{
  "num_hidden_layers": 15,
  "num_attention_heads": 10,
  "head_dim": 32,
  "hidden_act": "gelu",
  "norm_place": "post",
  "qk_norm": false,
  "attn_scale": 0.177,
  "init_std_up": 0.0195,
  "init_std_down": 0.0,
  "weight_decay": 0.23,
  "decay_fraction": 0.597,
  "batch_tokens": 131072,
  "max_seq_len": 256
}
Each number is 128 + 32 x the weight over its row's rms, rounded and kept within 0 to 255. Layers, rows and columns count from 0. The size above them is the row's rms in percent of the matrix's.

# layer 3 attention output (transposed), 320x320, rms 0.0437, rows 105-108, columns 160-319
size [ 91  98  92  94]
[[ 64  89 180 123 157 158 144 124 135 168  98  93 119 131  83 135 169  97 132 126 109 103 160  85 112 183 168 126 116 133 140 182 105  89 140  50  73 199 162 151 152 147  94 107  96 136 165 172 196 143 147 142 110 154 168 120  90 171 110 164 134 136  98 152 104 121 137 110 103 135 129 140 143  96 107 140 148 149 196 142  96 116 118 148 151  80 120 144 122  60 101 161 126 128 143 165 113  80 139 102 117 160 139 109 191  89 140  87  88 145  89 162 124 124 137 102 145 153 126 109 158 146 124 116 137 122  97 107 103 112  31  85 156  74  99  81 153 141  86 171 202 148 114 139 115 161 159  76  99 146 119 143 108 168 117 101 160 143 147 122]
 [153  77  59 160 161 128 164 119 193 131 125 137 200  82 127 132 122 147  78 141  51 139 137 144 199 114 100 159 143 158 152  86 183 160 163 145 154 105 135 161 111 150 139 127 100 184 159 127 140 186 109 111 134 100 128 190 209 120 142 148  92 118 129 122 121  92 149 120  95 126  92 135 147  93 154 163 113 123  83 142 152 156 113 124 120  79 170 139 143  71 187 110  55 143  84 146 113 148 126 131 150 129 135 148 153 121 121  91  98  62 158 117 139  80 165 117  83 132  76 134 135  92 134 148 153 161 137 114  29  87 164 107 155 113 138 118 150  82 165  75 108 140 201 110  70 186 181 145 157 155 129 131  72  89 107 145 132 156 166 149]
 [145 128 162 158 102  77 168 122 178 108 123 122 136 184 149  97 116  99 152 189 106 111 161  65  77 127 101 138 141 157 146 208 114  70 119  76 111 180 110 166 133 117 119 155 163 138 119  83 125 134 130  77  67 129 120  76 123 112  88 123  33 161 132 160 189 136 113 100 106  79 140 128 158  99 118 122 164 148 125 129 118 134 154 141  73 151 146 163 149 194  91 175 112 125 143 134 167 103  94 123  98 188 127  72 127 146 184 158 122 143  89 111 137 121 163 177 160 146 144  99 112 139 138 172  89 141  69 175 189  91 174 162 168 144 167 115 141 143 171  93 255 108 162  98 132  91 101 124 176 184 103 167 114 117 103 141 155 138 164  79]
 [146 152 128 129 149 154 115 127  37  97 131 114 129 153 110 185 137 128 150 146 134 126 193  99 235 129  86 160 184  88 142 109 102  90 171 150 142 127 118 127 143 111  96 107 166 117 117 124 117 121 109  74 145 116 176 167 155 109 124  71 142 149 125 144 167 119 104 120 150 120 122 201 145 158 167 128 126 180 125 142 100  52 135 117 210 108  62 109 132 128  94 169 128  88  85 122 145 151 149 157 102 131 100 146 134 106  74 104 129 111  97  81  59 110 151 150  86 105 190 127  38 147 137  91 146 140  88 156 134 120 138 164 137 169  85 113 129  54 161 135 144 120 128 138 112 152 144 156 154 135 121 158 117 129 148 131  71  99 191 122]]
# layer 3 attention value, 320x320, rms 0.0483, rows 106-109, columns 160-319
size [103  93  99  99]
[[169 101  81 125 128 164 113 131 113 144  95  77 159 139 151 199 129 142 109 108 103 160 158 132 134 167  80 116 145  81  86 131 134 112 177 133 115 116 110 153  98 152 184  94 104 117 116 130 168 117 165  94  89 147 117 156 180 180 131 125 129  87 183 101 131 167 138 136 134 133  65  98 177 165 135 197  61  52 116 105 204 141 192  88  98 135 125 185 144 174  97 181 104 118 122 133 160 164 106 167 151 167 197 150 144 100 123 123 116  90  97 174  72 104 154 122 190 116 138 137 117 122 117 144 102 103 137 147 110 153 122 124 163 137 102 204 150 112 137 169 159 124 131 128 107 154  82 147 120  74 143  99 113  98 210 129 108 150  39 144]
 [109  64 127 164 105 107 126 155 160  48 142 187 159  69 133 111 157 117 171 121 127 145 120 153 106 133 108 159  78 126 120 155 102 160 138  83 113 108  97 138 143 123 108 144 138  87 105 123 117 122 166 147  89 111 149 131 153 120 110 124 159 110 183 159 142 142  90 147 151  92 147 132  85 183 138 133 165 133  85 180 108  84  76 104 128 160 175 193 114  73 112 131 138 148  99 179 109  84 109 137 122 166  60 169 161  28 177 163 147 168 131 125 119 116 123  74 166  86 124 134 120 128 130 133 132  43  78 131 145  60 107 156 136 152 170 139 123 135 100 126 115 164 101 213 134 128 152 119 140  69 127  90 103 111 131  86 116 116 127 144]
 [161  77 101 172 143 152 150 139  53 142 132 115 122 110  88 122 110 175 170 132 101 133 157  65 157 142 135 113 101 208 132 124  79 174 162 161 126  93  87  99 108 132 107  91 180 127 148 158  96 126 184 155  93  97  59 116 130 159  99 166 171  77 106 107 150 125 107  42 177 146 122 119 160 138 129 130 148 184  99 139 127 174 120 127  95 159 125 105 160 128 115 139  80 166 117  49 112 168 113 160 116 110 145 125 132 103 152 139 161  87  78 119  84  58 177 155 201  96 110 133 179 121 131 104 123 113 109  87 158 197  93 162 146  97 144 113 114  61 102  82 147 102 154 138 133 154 133 124 109 158 114 107 106 130 155 128 151 147 124 142]
 [136 116 132 131 162  56 159 122  78 123 120 135 130 166 136 158 147 119  53 128 153 184 136 151  73  97 130 150 171 102 147 109 145 161  98  90 154 113 109 112 135 127 158 157 121 125 137 168 110 109 142 156 108 138  87  85 102 127 140 160  92 130 194 188 134 118 140  84  98  90 148 133 121  94 127  82 144 124 153 154 133  82 118 116 130 127 150 166 131 119 132 184 135 101  78  98 119 119 114 153 104 144 165 118 134 104  88 240 183 128  95 140 174 139 123 121  70 126  83 185 154 151 154 103  95  62 124 124 125  82 138 132 165  92  99 138  84 150 104 113 129 109 149 114 133 118  82 128 166 106 113 165 125 167 117 166 121  88 131 146]]